{"d_model": 256, "d_mlp": 704, "norm_place": "pre", "dataset": "wikipedia_en"}
Each number is 50 + 15 x the weight over its row's rms, rounded and kept within 0 to 99. Layers, rows and columns count from 0. The size before them is the row's rms in percent of the matrix's.

# q: layer 8 attention query, 256x256, rms 0.111, rows 154-174, columns 192-255
# k: layer 8 attention key, 256x256, rms 0.11, rows 154-173, columns 192-255
# v: layer 8 attention value, 256x256, rms 0.133, rows 128-159, columns 192-255
# o: layer 8 attention output (transposed), 256x256, rms 0.121, rows 128-159, columns 192-255
q154 105:58 79 38 69 31 40 36 64 51 34 77 37 51 38 41 24 39 52 39 63 60 27 72 61 45 42 40 30 32 30 21 55 39 54 62 51 53 38 52 70 49 45 69 45 26 86 42 79 69 53 43 75 65 50 46 46 53 44 83 44 69 64 56 40
k154 107:24 34 90 39 37 29 25 46 15 72 47 34 51 80 66 32 62 71 65 25 33 22 53 33 60 33 62 59 55 46 45 65 43 36 44 40 48 60 50 35 49 50 61 58 62 42 66 60 57 53 64 44 23 89 66 63 55 60 13 65 73 54 60 41
q155 110:41 77 30 58 46 48 39 51 31 21 45 68 64 37 31 45 38 30 58 58 51 70 25 31 65 69 61 26 24 46 53 41 72 47 74 64 40 33 49 61 25 60 84 55 40 44 42 55 47 33 45 38 29 62 25 55 46 43 56 30 68 40 75 61
k155 105:43 50 20 17 53 39 50 52 48 22 66 84 49 52 62 63 65 55 59 74 66 33 35 48 56 51 64 46 58 63 59 68 58 73 39 40 53 44 48 72 52 61 37 56 55 31 60 56 23 25 27 69 47 52 15 50 82 85 49 65 40 40 73 90
q156 109:18 59 67 33 07 59 55 16 56 48 49 68 45 36 59 68 60 61 58 59 50 56 38 37 23 35 58 49 73 30 49 31 59 52 58 50 74 64 58 41 63 42 28 42 66 54 56 52 55 54 50 54 56 52 44 55 77 52 48 68 48 45 35 48
k156 106:78 40 34 82 66 53 61 41 92 28 38 39 19 59 44 76 36 55 79 53 62 46 46 40 52 56 40 67 72 45 40 41 62 45 41 63 59 39 60 42 51 38 61 43 47 40 55 43 23 40 50 26 55 41 43 54 32 39 76 70 49 51 37 52
q157 110:54 41 48 42 48 23 47 56 57 34 47 60 42 33 58 52 29 60 59 52 45 87 39 36 57 47 58 62 27 46 21 60 57 34 76 38 62 45 48 22 36 55 63 43 41 60 70 54 58 30 57 64 39 49 62 40 44 70 58 80 53 63 57 71
k157 118:22 44 26 32 62 34 36 35 61 34 16 51 29 56 58 57 53 66 47 73 44 56 54 57 30 49 60 65 68 59 25 51 75 54 44 42 60 39 49 57 42 72 23 35 59 61 75 61 32 43 34 86 74 52 79 75 63 57 30 27 21 41 51 66
q158 106:49 31 57 48 76 71 52 68 51 43 39 77 35 26 63 37 36 46 45 25 61 55 75 54 34 58 46 67 50 53 39 48 58 56 67 51 66 47 60 35 69 45 31 64 34 29 61 46 44 70 74 50 28 57 53 47 47 56 98 67 55 62 63 30
k158 108:44 32 46 61 48 59 34 66 34 43 57 62 57 63 62 36 44 99 60 30 20 41 57 26 65 54 41 52 71 59 50 37 46 34 74 50 66 51 67 55 67 40 39 51 53 27 71 44 57 57 54 38 30 70 47 39 29 54 59 67 52 41 54 42
q159 109:39 74 66 47 53 54 35 48 37 38 50 57 55 35 35 09 61 47 22 29 48 57 52 57 67 57 53 53 47 36 54 76 57 49 47 59 35 63 57 49 60 46 72 62 44 66 52 51 61 85 49 54 53 45 27 53 61 45 46 30 64 82 60 57
k159 106:46 34 66 36 33 73 50 57 43 47 40 30 55 49 52 41 61 69 61 49 31 26 51 22 74 54 41 87 54 63 65 75 41 28 45 41 37 79 38 71 48 32 56 50 85 45 71 30 52 58 56 35 40 64 66 44 48 77 48 51 37 67 51 54
v128 086:60 54 57 61 58 41 74 63 58 69 18 60 67 56 83 47 58 73 54 48 50 55 45 29 28 56 60 49 57 19 43 34 57 48 77 49 54 55 42 83 30 39 40 57 56 71 38 32 03 50 38 59 27 56 31 26 56 48 59 62 55 81 58 67
o128 088:49 47 53 54 73 38 21 18 53 50 73 50 42 56 69 67 70 68 34 47 43 34 32 31 40 44 44 61 48 70 66 52 22 61 43 68 42 46 49 34 54 75 44 43 59 35 61 47 62 51 35 63 51 23 39 62 64 76 71 42 20 62 42 69
v129 094:45 69 61 18 72 28 22 41 46 65 95 49 62 46 42 45 59 43 68 18 45 56 59 48 67 31 59 51 49 63 55 53 43 37 30 28 52 58 68 24 49 52 68 80 46 36 43 59 42 54 46 75 56 14 46 74 43 38 65 49 31 51 33 36
o129 095:32 41 38 18 50 57 35 40 63 52 29 67 65 58 87 49 36 33 61 36 44 44 31 75 66 54 87 56 64 58 66 91 66 54 39 42 32 69 51 29 44 50 64 38 36 28 58 66 62 67 59 58 52 62 48 40 79 81 45 44 59 51 47 61
v130 095:71 54 88 58 39 46 62 68 30 60 21 29 57 52 48 73 57 58 31 40 60 60 63 33 54 48 43 33 51 53 67 41 71 46 68 36 34 57 45 73 52 44 47 64 38 35 88 60 43 56 40 56 49 56 39 28 51 46 63 49 62 79 44 28
o130 095:25 51 46 50 46 48 66 51 68 47 38 58 57 39 41 51 53 67 40 52 38 52 34 50 62 43 60 56 29 47 49 82 49 55 36 23 45 53 63 67 67 77 70 58 22 72 41 33 57 36 35 57 31 38 63 58 32 43 37 55 56 33 60 71
v131 094:48 58 56 68 28 71 58 74 55 73 67 62 87 52 45 27 73 43 41 68 16 50 63 58 74 37 34 67 39 40 58 56 66 50 45 53 59 72 74 53 33 52 94 32 42 68 22 66 39 53 10 42 41 53 44 37 82 42 22 46 37 37 35 63
o131 094:61 70 39 41 62 25 70 20 34 33 38 30 26 38 54 59 47 29 66 46 46 38 71 36 55 56 72 50 55 37 45 62 56 56 43 55 71 34 16 16 68 72 18 88 58 43 82 59 43 41 76 67 75 36 72 37 47 47 57 67 62 43 50 71
v132 095:55 65 46 69 29 60 34 43 52 34 42 43 31 58 54 57 24 36 54 56 55 50 48 56 49 35 67 61 43 26 47 47 49 65 44 50 37 72 49 50 44 56 38 39 57 65 55 38 59 32 53 39 21 43 57 44 48 67 45 39 74 40 82 67
o132 093:65 36 31 39 56 54 74 61 82 51 48 60 73 69 51 21 45 72 47 59 43 51 68 57 70 39 42 75 32 83 25 35 61 52 63 42 25 17 60 65 50 44 31 86 64 40 48 47 60 40 42 63 32 38 43 65 66 66 49 44 11 67 26 37
v133 093:50 51 55 31 51 51 37 56 35 56 29 30 25 68 83 46 36 23 68 45 47 33 61 46 35 35 33 19 36 49 49 77 95 60 39 52 37 68 28 67 40 37 49 61 19 45 44 82 46 38 24 56 49 41 34 37 61 63 63 49 55 55 32 47
o133 095:62 37 60 61 64 41 46 67 75 59 48 80 61 40 41 42 67 00 39 20 43 54 28 44 29 34 78 40 54 44 45 38 52 38 34 73 52 37 59 58 72 51 81 57 53 45 58 41 57 62 79 46 45 30 52 49 40 41 57 44 42 67 63 65
v134 085:47 38 61 68 63 70 44 49 34 38 18 39 65 66 61 29 44 54 30 23 51 56 62 63 21 45 71 51 28 51 65 44 29 76 52 36 46 50 35 62 41 56 59 54 54 66 56 30 50 76 26 30 42 46 54 34 73 55 64 74 44 42 59 44
o134 092:53 47 51 50 57 36 27 53 16 69 42 63 26 43 62 55 47 51 38 58 54 60 51 47 44 54 37 52 90 20 62 48 29 34 47 64 33 42 61 44 88 37 54 47 40 60 44 65 56 49 57 55 60 68 68 51 66 54 24 27 33 35 39 48
v135 089:45 78 38 85 68 55 49 68 62 49 67 58 63 79 45 28 62 66 35 40 38 64 45 54 27 50 40 63 39 54 84 54 36 49 69 52 62 51 47 66 52 50 56 60 44 52 44 56 40 52 67 18 53 65 58 18 65 56 49 53 42 46 26 55
o135 087:76 40 91 48 43 56 60 44 29 08 49 36 18 40 24 52 44 49 54 65 79 77 42 74 55 58 32 58 68 34 44 52 27 83 45 37 67 36 37 47 31 57 31 52 49 71 21 52 79 65 56 53 49 44 61 53 59 30 58 41 82 79 38 47
v136 094:60 56 75 73 42 21 25 41 57 74 64 53 16 69 51 50 45 35 58 45 47 52 77 51 59 46 52 14 71 44 55 60 54 34 38 59 35 68 52 67 33 37 42 62 58 30 43 30 69 55 55 36 33 25 33 22 71 61 42 61 46 60 51 49
o136 096:47 64 32 25 55 45 54 36 58 39 43 59 58 52 67 48 67 89 46 53 47 42 27 48 63 34 40 77 36 21 71 51 46 54 77 61 77 66 47 47 58 84 55 57 55 59 36 54 40 46 71 46 71 38 45 74 65 51 62 56 46 65 73 19
v137 092:59 57 73 42 64 63 41 34 48 68 29 42 33 31 34 61 76 53 52 46 71 78 27 36 58 45 65 52 35 34 39 16 59 45 27 35 28 33 40 48 56 50 50 50 54 78 47 19 44 34 51 63 50 38 34 63 61 53 54 78 38 42 52 47
o137 086:66 38 35 46 40 56 55 41 55 30 61 28 56 38 55 48 63 35 58 33 45 12 63 55 41 46 24 41 56 71 47 69 52 57 64 62 07 42 41 52 54 34 69 78 89 67 36 55 62 69 44 63 30 48 37 60 55 62 40 19 46 57 38 54
v138 105:64 61 57 43 59 68 59 26 14 67 56 31 76 29 56 50 59 42 58 42 75 76 51 58 44 51 70 49 29 69 62 62 48 44 41 68 45 34 32 60 28 55 61 51 88 21 53 65 68 33 43 57 60 34 60 36 45 38 40 70 45 68 46 67
o138 094:57 34 48 41 48 33 35 61 64 39 57 40 40 43 51 55 56 07 23 27 49 33 52 24 34 59 31 50 97 14 44 26 54 47 40 21 45 59 68 40 63 62 59 61 50 69 48 54 35 29 44 69 43 43 66 68 55 68 46 34 48 38 46 41
v139 091:65 48 49 73 52 67 72 43 61 81 57 49 66 58 61 57 59 38 63 41 55 22 31 50 29 27 38 71 23 47 66 21 55 59 28 69 39 61 51 59 50 62 36 72 51 61 51 57 57 71 34 44 77 47 27 81 34 58 70 52 53 49 55 42
o139 093:48 72 57 37 70 76 59 57 56 47 83 64 42 57 41 22 20 31 45 37 36 45 44 61 40 41 56 62 74 32 18 73 69 31 74 47 55 64 43 34 60 35 45 25 52 64 47 51 61 48 49 53 36 52 46 60 52 60 59 36 71 48 54 32
v140 089:68 61 36 32 31 45 57 53 27 35 35 50 54 52 20 69 71 29 45 55 52 64 54 39 51 39 65 64 66 37 44 35 40 57 70 74 52 61 39 63 62 56 29 28 46 59 36 73 35 15 65 72 44 44 19 72 49 77 50 49 23 50 34 45
o140 091:39 69 57 57 23 80 63 50 49 53 80 37 54 31 59 32 42 14 66 39 24 23 44 47 44 61 55 42 41 55 32 45 51 50 64 49 49 61 46 60 53 33 40 51 70 70 59 68 39 72 60 31 66 62 47 55 69 74 60 42 58 53 52 58
v141 087:44 76 36 72 43 46 55 33 57 41 60 58 32 48 55 41 57 53 65 51 69 71 55 55 17 59 45 64 44 26 73 47 78 50 44 72 46 39 42 69 45 53 38 53 79 67 44 48 33 84 31 45 69 83 68 34 61 62 38 65 65 66 59 57
o141 098:51 39 67 50 44 34 55 52 59 62 68 42 65 63 48 51 74 61 45 45 70 35 30 65 55 34 46 47 50 33 46 67 41 58 41 25 55 75 67 12 81 44 32 47 57 51 57 47 42 54 42 69 46 41 55 65 56 60 70 07 40 41 69 44
v142 088:58 37 30 73 05 34 31 62 37 50 44 38 41 67 58 26 61 46 30 57 53 35 32 32 71 39 49 62 70 46 30 43 57 56 82 33 54 37 35 36 29 68 36 62 24 36 71 25 88 62 67 39 68 56 41 56 42 57 11 48 56 24 38 43
o142 098:74 62 57 78 57 54 68 71 40 65 31 70 42 33 41 74 77 85 63 27 48 30 34 53 37 71 37 56 35 24 54 43 34 35 43 77 65 60 51 58 67 37 57 15 73 40 43 42 52 48 51 40 57 59 41 19 31 15 63 35 63 53 47 32
v143 094:57 63 77 54 68 78 37 57 65 37 75 77 37 63 44 67 30 46 24 36 36 55 70 65 27 30 39 38 19 94 55 45 54 49 41 51 60 55 42 47 70 38 57 55 31 40 40 41 42 52 26 15 48 46 48 45 76 45 47 42 50 65 63 46
o143 091:36 45 51 78 36 45 46 22 71 65 40 41 55 41 45 62 58 67 35 54 70 54 36 39 38 75 45 66 46 41 59 80 58 58 45 63 28 58 49 56 52 54 44 28 56 62 48 46 68 54 66 50 38 51 58 72 44 64 50 46 37 48 44 50
v144 090:43 58 43 82 57 29 68 47 58 66 51 62 46 62 33 34 79 59 43 67 28 54 45 51 55 73 43 68 57 50 23 46 23 36 70 66 63 73 54 36 70 53 52 58 48 72 47 32 64 72 46 37 51 41 27 25 51 44 60 56 38 70 48 41
o144 089:26 66 43 47 43 41 46 38 65 59 44 41 27 44 36 56 64 65 42 35 53 54 63 61 43 66 49 66 49 17 63 44 42 46 39 48 57 49 46 37 34 51 23 37 70 42 35 52 41 43 53 20 43 58 62 08 51 54 40 27 89 41 44 72
v145 090:58 28 61 49 64 57 60 40 48 48 22 56 59 50 36 45 33 32 48 52 61 39 31 43 47 46 25 62 49 49 45 68 19 55 62 40 21 33 60 75 40 52 56 47 57 43 55 39 66 39 48 56 52 55 30 57 54 48 60 40 66 44 57 65
o145 092:54 21 31 84 49 59 29 66 61 75 68 41 63 67 34 14 73 61 36 49 62 43 55 51 10 55 59 43 41 39 38 46 48 43 39 60 77 61 65 65 54 59 48 46 58 41 54 46 46 27 70 59 50 46 45 31 37 49 50 41 46 44 28 74
v146 092:48 54 42 46 44 51 45 61 66 39 44 63 48 43 65 63 51 42 62 35 39 21 47 92 50 39 49 46 50 44 44 39 22 71 68 45 51 50 33 44 68 47 55 39 70 50 26 55 43 70 41 59 71 62 43 59 35 34 51 53 52 61 48 61
o146 084:49 29 50 26 79 36 55 56 46 34 58 20 54 89 41 59 37 34 50 53 35 67 51 46 75 35 31 53 34 68 72 61 74 52 44 47 74 40 45 27 49 58 29 28 45 46 45 34 51 50 17 18 55 37 68 17 33 58 65 37 43 66 69 39
v147 087:49 35 41 39 72 36 61 65 36 74 63 47 81 40 40 28 40 58 23 54 42 64 30 66 44 33 51 49 52 62 16 65 81 41 36 31 76 46 55 58 67 54 44 45 46 56 32 67 55 53 72 75 61 56 60 66 36 30 52 58 44 32 48 51
o147 088:21 53 50 44 35 47 53 42 24 44 17 50 59 59 34 45 67 29 59 39 65 59 53 67 51 51 45 45 39 28 59 60 56 56 70 44 49 16 34 65 63 33 61 38 38 62 78 44 45 64 47 74 38 41 60 42 53 48 43 62 88 69 29 42
v148 089:32 51 44 60 53 31 62 45 35 60 27 20 81 60 52 65 38 66 71 45 51 47 56 75 45 38 28 54 54 59 52 41 39 52 45 48 25 26 48 60 43 38 66 46 57 81 50 28 43 37 45 09 40 53 39 42 35 28 50 47 53 57 77 65
o148 090:49 42 62 41 55 34 25 44 62 57 41 62 22 37 57 87 31 35 47 70 61 69 80 59 49 49 68 38 43 28 81 60 67 57 23 80 66 60 55 41 47 65 47 44 34 22 24 45 52 61 52 79 50 21 34 53 62 86 39 35 39 49 50 32
v149 091:56 46 38 41 50 59 85 35 68 28 53 48 62 45 51 41 60 56 67 76 40 40 44 44 62 61 63 63 41 53 31 61 23 57 38 36 78 33 96 16 55 73 56 44 49 40 57 29 35 42 78 62 51 51 24 56 42 44 37 65 41 48 60 25
o149 088:57 34 64 17 60 33 37 48 31 56 54 49 44 40 77 54 59 56 48 43 09 52 63 34 81 34 54 43 74 32 40 69 29 40 62 59 61 64 31 60 46 51 31 49 62 63 52 70 38 55 26 46 52 54 73 59 47 42 35 59 36 44 40 73
v150 091:69 58 66 64 37 34 47 61 55 36 62 64 53 58 37 54 70 59 39 29 62 44 51 54 59 22 51 78 49 51 61 44 48 39 71 47 50 67 66 66 58 61 43 54 54 54 42 69 34 53 72 68 42 73 52 54 47 58 80 42 44 36 40 32
o150 093:28 54 60 65 46 61 80 66 55 63 29 15 51 45 15 43 47 66 50 67 37 36 43 51 62 54 44 20 67 44 37 83 61 63 37 25 45 58 30 39 46 51 35 67 50 79 30 44 57 51 34 70 43 23 46 33 55 38 44 52 44 42 55 35
v151 095:37 45 60 60 29 69 31 64 68 13 60 52 02 45 48 34 51 46 46 60 58 42 71 36 75 65 25 59 72 43 70 61 32 51 44 45 54 50 46 61 60 48 38 57 61 57 41 50 70 67 36 63 34 66 40 61 38 51 62 63 36 47 45 20
o151 097:33 48 41 17 54 45 43 62 54 39 73 77 69 59 43 69 61 99 43 41 54 54 39 57 54 48 47 32 50 61 76 44 38 36 44 43 26 35 45 78 43 50 20 54 34 52 56 63 53 38 52 51 47 44 31 17 60 27 60 30 75 67 58 22
v152 100:59 42 77 24 42 54 42 51 66 51 94 52 41 55 68 44 54 50 50 53 48 55 48 61 59 65 43 49 63 81 31 67 58 62 42 49 68 56 61 35 38 43 46 71 50 37 52 57 44 40 79 67 55 39 43 27 67 25 44 45 38 44 49 67
o152 102:83 52 55 49 47 75 45 81 21 43 42 31 60 55 55 50 31 25 46 27 52 36 60 37 33 34 72 58 40 60 40 44 59 64 56 58 29 33 47 57 79 61 34 60 40 48 57 53 61 84 63 45 43 62 69 62 45 46 33 33 46 54 60 54
v153 097:41 06 73 42 65 48 60 45 70 45 56 53 70 52 65 59 41 48 33 24 54 36 63 57 51 59 56 22 55 56 49 54 51 56 28 45 49 35 69 45 41 53 79 66 51 62 52 49 53 64 55 47 38 53 99 62 41 37 41 65 49 52 40 29
o153 094:45 69 23 75 43 31 32 43 45 50 60 27 51 52 11 60 48 39 54 66 28 72 46 38 55 45 26 58 68 64 43 25 40 50 66 43 58 67 31 54 61 41 30 35 33 37 75 63 39 31 48 64 61 33 40 44 20 51 84 49 55 40 57 77
v154 089:56 57 60 80 40 47 46 38 60 46 21 24 39 38 45 47 62 55 56 59 68 59 43 30 52 50 58 65 64 24 77 41 39 40 57 33 62 49 62 33 64 51 55 17 57 42 47 42 58 26 45 44 46 65 33 74 46 42 24 32 57 52 39 59
o154 091:74 39 55 29 61 82 56 67 15 67 71 67 54 59 32 55 36 84 38 43 55 34 26 47 66 61 40 36 53 73 42 57 57 61 46 46 69 64 28 58 41 49 46 67 41 66 50 60 49 59 74 64 42 61 53 06 57 85 50 56 38 43 61 63
v155 090:42 66 88 59 34 67 32 47 51 48 46 22 51 71 41 41 63 34 23 83 58 54 53 35 31 32 43 48 35 69 45 51 32 70 44 49 68 49 34 67 48 57 47 90 33 51 58 58 74 60 77 85 77 54 57 34 54 46 40 38 49 51 73 41
o155 094:74 26 23 43 56 56 31 53 45 54 82 65 30 49 23 62 39 09 91 40 52 43 32 64 99 68 49 27 40 40 56 61 57 44 49 54 40 63 61 65 69 44 65 49 56 54 53 48 60 58 39 26 47 28 34 39 33 48 32 56 53 30 40 64
v156 091:78 62 65 55 28 30 47 53 36 54 27 59 53 58 60 39 53 36 64 32 56 49 42 37 68 32 37 50 44 43 57 56 49 48 79 62 62 54 52 49 34 32 42 48 50 47 38 23 58 71 32 47 41 64 59 49 71 73 69 53 40 61 44 19
o156 086:18 72 54 49 53 50 69 38 72 42 64 59 54 45 27 79 66 40 40 94 40 58 44 77 44 44 73 60 64 63 59 37 57 48 48 62 40 64 40 43 58 62 48 71 53 54 51 73 39 66 51 37 35 34 33 32 44 48 62 52 49 65 30 54
v157 092:48 51 59 47 46 70 35 65 40 70 71 56 61 28 43 51 66 59 38 49 59 50 35 14 47 58 48 36 44 41 61 38 71 63 15 63 61 74 42 57 12 48 50 53 53 59 57 54 33 62 59 62 29 44 63 54 35 54 31 35 65 34 53 33
o157 084:75 46 61 51 50 82 28 48 31 63 58 51 40 69 45 64 53 71 48 34 75 35 62 57 44 30 57 78 53 40 64 37 33 64 65 37 55 66 65 49 32 25 37 86 20 36 35 47 89 50 52 66 59 65 26 54 80 32 60 67 81 62 56 75
v158 093:52 36 53 50 40 42 49 24 50 53 41 56 47 76 27 39 50 51 52 43 40 56 61 43 81 59 43 36 73 65 57 30 88 58 55 50 37 40 41 51 26 49 54 61 76 39 49 58 31 76 39 60 35 38 67 51 55 39 49 48 53 41 59 70
o158 089:62 69 19 47 42 66 58 47 36 37 50 00 64 53 55 48 59 10 34 63 56 61 50 42 54 28 61 51 49 65 37 58 46 64 55 68 27 50 42 35 59 29 61 40 50 52 52 29 82 37 43 72 59 52 48 37 28 59 39 74 48 46 62 33
v159 094:29 33 55 75 39 07 61 42 38 34 30 56 39 57 48 36 43 66 66 75 46 71 41 73 54 63 81 35 79 28 67 76 54 52 36 50 45 55 59 63 49 35 79 40 46 56 49 60 42 49 35 22 59 63 84 46 67 70 54 55 60 60 52 38
o159 091:64 35 45 12 59 39 75 41 83 57 55 43 65 75 41 52 86 59 50 49 39 39 35 45 50 57 47 40 63 40 63 33 31 52 59 66 83 45 59 46 62 37 51 59 61 42 40 51 29 75 37 40 60 39 39 53 27 64 42 62 46 45 33 53
q160 088:57 60 13 70 80 37 74 51 55 38 47 41 38 42 60 48 55 43 75 69 48 65 66 46 37 46 54 54 71 48 39 46 41 24 11 56 55 79 46 54 69 62 35 41 51 66 71 51 50 69 36 36 21 43 25 50 46 31 62 48 46 71 99 45
k160 082:68 83 54 46 20 51 50 82 37 57 46 35 39 37 31 47 60 71 44 45 49 21 68 49 25 37 25 28 41 45 36 34 60 56 67 70 77 59 61 43 36 30 32 40 60 71 60 63 46 34 63 50 67 21 43 36 50 31 53 78 40 73 55 73
q161 102:53 17 60 52 82 55 43 60 32 71 44 35 51 29 53 48 47 82 64 25 53 58 32 70 45 39 57 67 55 47 51 49 35 78 61 61 53 37 32 40 19 36 65 35 40 70 44 35 24 36 49 61 52 50 25 53 45 61 31 56 58 43 50 47
k161 092:46 48 19 52 47 33 74 45 58 41 54 66 53 65 61 40 61 35 50 54 59 52 12 47 73 58 33 50 44 37 35 36 66 63 18 25 44 53 62 30 52 58 34 46 27 51 49 52 74 33 36 90 60 52 66 67 62 54 58 61 78 43 52 46
q162 093:54 28 51 23 64 69 39 61 66 43 62 59 35 44 47 59 41 35 37 33 53 62 58 54 64 56 36 40 30 42 48 21 45 67 90 49 63 20 45 53 64 59 38 85 49 59 79 70 20 54 71 29 46 61 38 73 44 91 41 25 30 34 46 67
k162 097:43 28 45 55 50 39 56 53 50 41 65 30 82 85 61 31 61 58 48 49 73 35 31 44 51 50 62 64 72 75 71 49 36 74 58 53 47 45 41 49 43 58 56 60 40 60 38 45 43 32 45 35 45 55 49 72 52 34 29 61 47 51 22 33
q163 099:50 42 36 76 38 43 40 56 54 50 53 55 20 54 42 51 61 34 64 47 24 63 62 52 56 47 47 44 33 51 58 57 62 36 52 45 42 47 51 53 55 39 63 26 45 41 35 58 59 48 49 37 31 42 38 47 72 10 64 54 44 55 49 66
k163 103:41 49 42 20 71 58 49 67 54 60 69 53 41 20 68 80 48 53 38 41 36 51 78 52 22 57 60 24 68 51 38 61 58 24 77 69 31 57 48 38 27 53 47 71 50 41 67 68 34 47 62 29 36 50 47 21 36 59 41 58 29 55 58 41
q164 079:39 09 64 33 55 50 39 63 58 67 65 42 37 39 47 54 63 61 40 36 58 51 44 59 64 58 53 35 38 17 50 42 41 68 85 53 51 60 37 36 20 37 71 29 28 61 42 67 62 57 46 54 38 62 39 40 60 67 38 50 35 38 74 64
k164 071:25 74 57 45 67 62 43 47 83 63 46 57 54 70 53 60 25 29 42 35 57 59 48 65 53 57 58 68 61 47 50 53 26 74 66 32 32 45 44 50 30 38 44 45 57 44 68 30 57 62 72 37 36 69 59 59 60 48 68 60 42 73 38 25
q165 083:33 70 32 45 11 32 57 42 48 15 44 57 58 63 62 56 56 48 45 67 60 37 55 55 47 45 57 07 17 59 40 86 62 54 61 26 54 44 44 52 61 59 65 45 38 50 75 15 68 49 43 79 45 40 61 64 63 27 28 56 42 32 44 42
k165 098:81 53 71 31 62 36 40 70 37 20 69 53 43 18 49 81 60 63 35 42 56 62 60 63 41 45 18 57 49 33 57 17 56 24 28 57 36 40 31 35 60 31 58 70 67 57 59 59 62 42 76 35 44 14 17 46 39 58 69 48 45 54 73 55
q166 078:27 66 27 53 23 35 59 47 43 24 45 88 33 55 60 22 53 45 58 50 68 45 61 49 56 43 44 33 65 54 21 76 56 51 55 48 61 32 44 42 71 50 26 66 44 44 85 14 70 72 06 53 54 41 61 64 57 42 55 33 59 49 50 26
k166 073:77 48 59 44 53 57 67 72 30 45 63 46 77 13 51 28 67 79 46 63 58 42 54 25 47 44 33 37 48 76 52 65 46 58 33 59 59 67 77 43 58 75 71 75 51 85 38 75 48 41 58 71 64 37 28 37 50 29 43 62 46 60 64 56
q167 088:66 56 51 60 51 51 44 57 49 52 53 53 99 39 50 54 51 51 56 47 34 50 65 36 63 62 59 78 70 42 31 56 41 47 71 32 60 51 63 49 53 58 44 65 64 35 43 75 49 44 52 38 51 65 61 50 38 19 45 61 47 78 32 59
k167 098:21 56 46 54 39 75 32 49 45 46 30 49 39 69 58 55 49 68 50 37 44 45 42 57 37 49 60 41 53 56 36 32 62 51 50 25 63 44 52 74 62 81 46 50 48 40 66 16 58 44 23 76 33 71 78 80 55 69 39 45 63 23 30 43
q168 085:28 43 56 47 14 45 64 37 49 50 67 54 41 75 70 61 55 41 58 64 53 33 46 38 25 51 30 26 34 44 41 61 59 59 76 25 37 40 35 62 59 42 32 29 38 55 43 28 56 45 42 49 42 47 80 56 61 38 14 51 46 36 48 49
k168 112:56 42 51 38 58 43 68 60 38 31 75 39 79 23 43 41 70 70 43 44 67 20 65 57 58 49 51 56 70 59 80 61 29 50 20 50 91 66 13 52 61 49 72 54 38 50 21 40 55 43 45 55 48 52 28 35 63 13 65 46 55 64 59 57
q169 077:55 88 42 53 45 30 76 50 48 20 37 56 55 87 61 51 46 56 58 42 40 48 59 55 80 21 58 37 55 67 31 28 57 52 46 37 66 33 56 51 52 45 29 92 37 51 54 25 64 65 15 66 55 47 56 75 55 24 49 47 42 53 35 32
k169 065:62 27 51 41 35 84 22 48 44 58 50 55 22 55 65 64 46 73 05 50 42 48 40 38 41 43 39 45 57 79 46 51 48 55 84 41 51 56 42 51 72 68 60 57 22 66 28 69 43 53 36 80 60 47 55 71 47 86 41 77 34 64 50 34
q170 084:69 60 18 77 58 36 80 72 70 45 38 43 67 72 41 58 64 22 57 30 57 39 53 60 60 59 49 45 52 38 46 46 54 75 77 68 56 25 64 49 84 38 64 58 81 45 50 52 37 41 74 58 31 52 20 63 32 47 36 40 61 46 42 23
k170 106:44 45 51 49 50 48 57 70 90 50 69 44 32 79 73 79 33 80 36 26 62 41 34 51 45 35 40 61 52 45 52 47 46 44 53 32 35 57 27 26 31 11 49 29 55 35 50 38 39 53 60 53 56 50 53 36 28 69 43 76 47 72 65 43
q171 073:70 46 50 48 72 33 20 37 47 43 46 60 70 02 34 58 38 36 64 77 68 68 66 52 64 22 59 32 35 40 61 51 47 52 47 33 37 39 59 13 28 68 85 45 55 64 34 73 48 48 41 36 44 66 33 59 83 32 76 40 29 60 66 52
k171 062:35 43 42 67 47 45 55 60 54 56 51 46 55 42 47 51 41 00 53 39 12 57 60 44 54 58 70 45 18 30 45 40 74 24 41 71 41 37 51 40 31 42 29 50 52 48 72 48 62 36 44 31 42 50 41 52 43 42 43 53 54 52 47 52
q172 098:60 55 53 54 52 40 37 26 32 27 38 34 47 56 86 44 60 33 40 45 40 65 45 60 27 23 58 61 57 46 50 56 27 73 66 77 17 49 51 48 26 54 53 65 29 62 33 38 63 52 32 53 56 79 46 48 74 55 42 20 60 16 63 53
k172 103:76 61 63 22 22 61 58 56 66 79 32 75 46 45 43 52 43 31 37 66 47 51 64 38 41 24 44 41 33 71 33 42 76 17 72 22 44 37 38 42 65 70 28 41 55 50 54 36 59 36 54 31 48 40 40 69 42 73 60 61 44 44 31 62
q173 102:61 43 70 40 66 57 43 21 51 37 47 48 32 59 40 42 54 82 44 61 56 73 55 65 62 71 62 61 22 31 57 61 38 33 40 42 40 22 56 48 42 75 68 53 54 48 44 58 33 46 64 83 55 53 42 38 46 45 82 23 21 46 52 46
k173 103:27 45 41 69 48 39 41 42 39 70 60 57 35 53 53 43 53 13 89 66 39 73 47 42 59 21 48 19 61 74 14 51 40 62 47 60 39 80 44 68 51 48 78 55 50 83 54 64 34 42 31 56 35 43 42 59 55 46 55 43 49 50 71 38
q174 081:54 33 74 21 31 55 47 48 24 62 83 64 55 43 58 56 63 69 55 48 73 30 28 68 39 27 54 49 66 45 29 67 57 67 61 24 69 48 58 51 50 57 35 25 43 58 44 30 43 81 44 49 58 41 59 54 30 65 53 72 21 31 33 65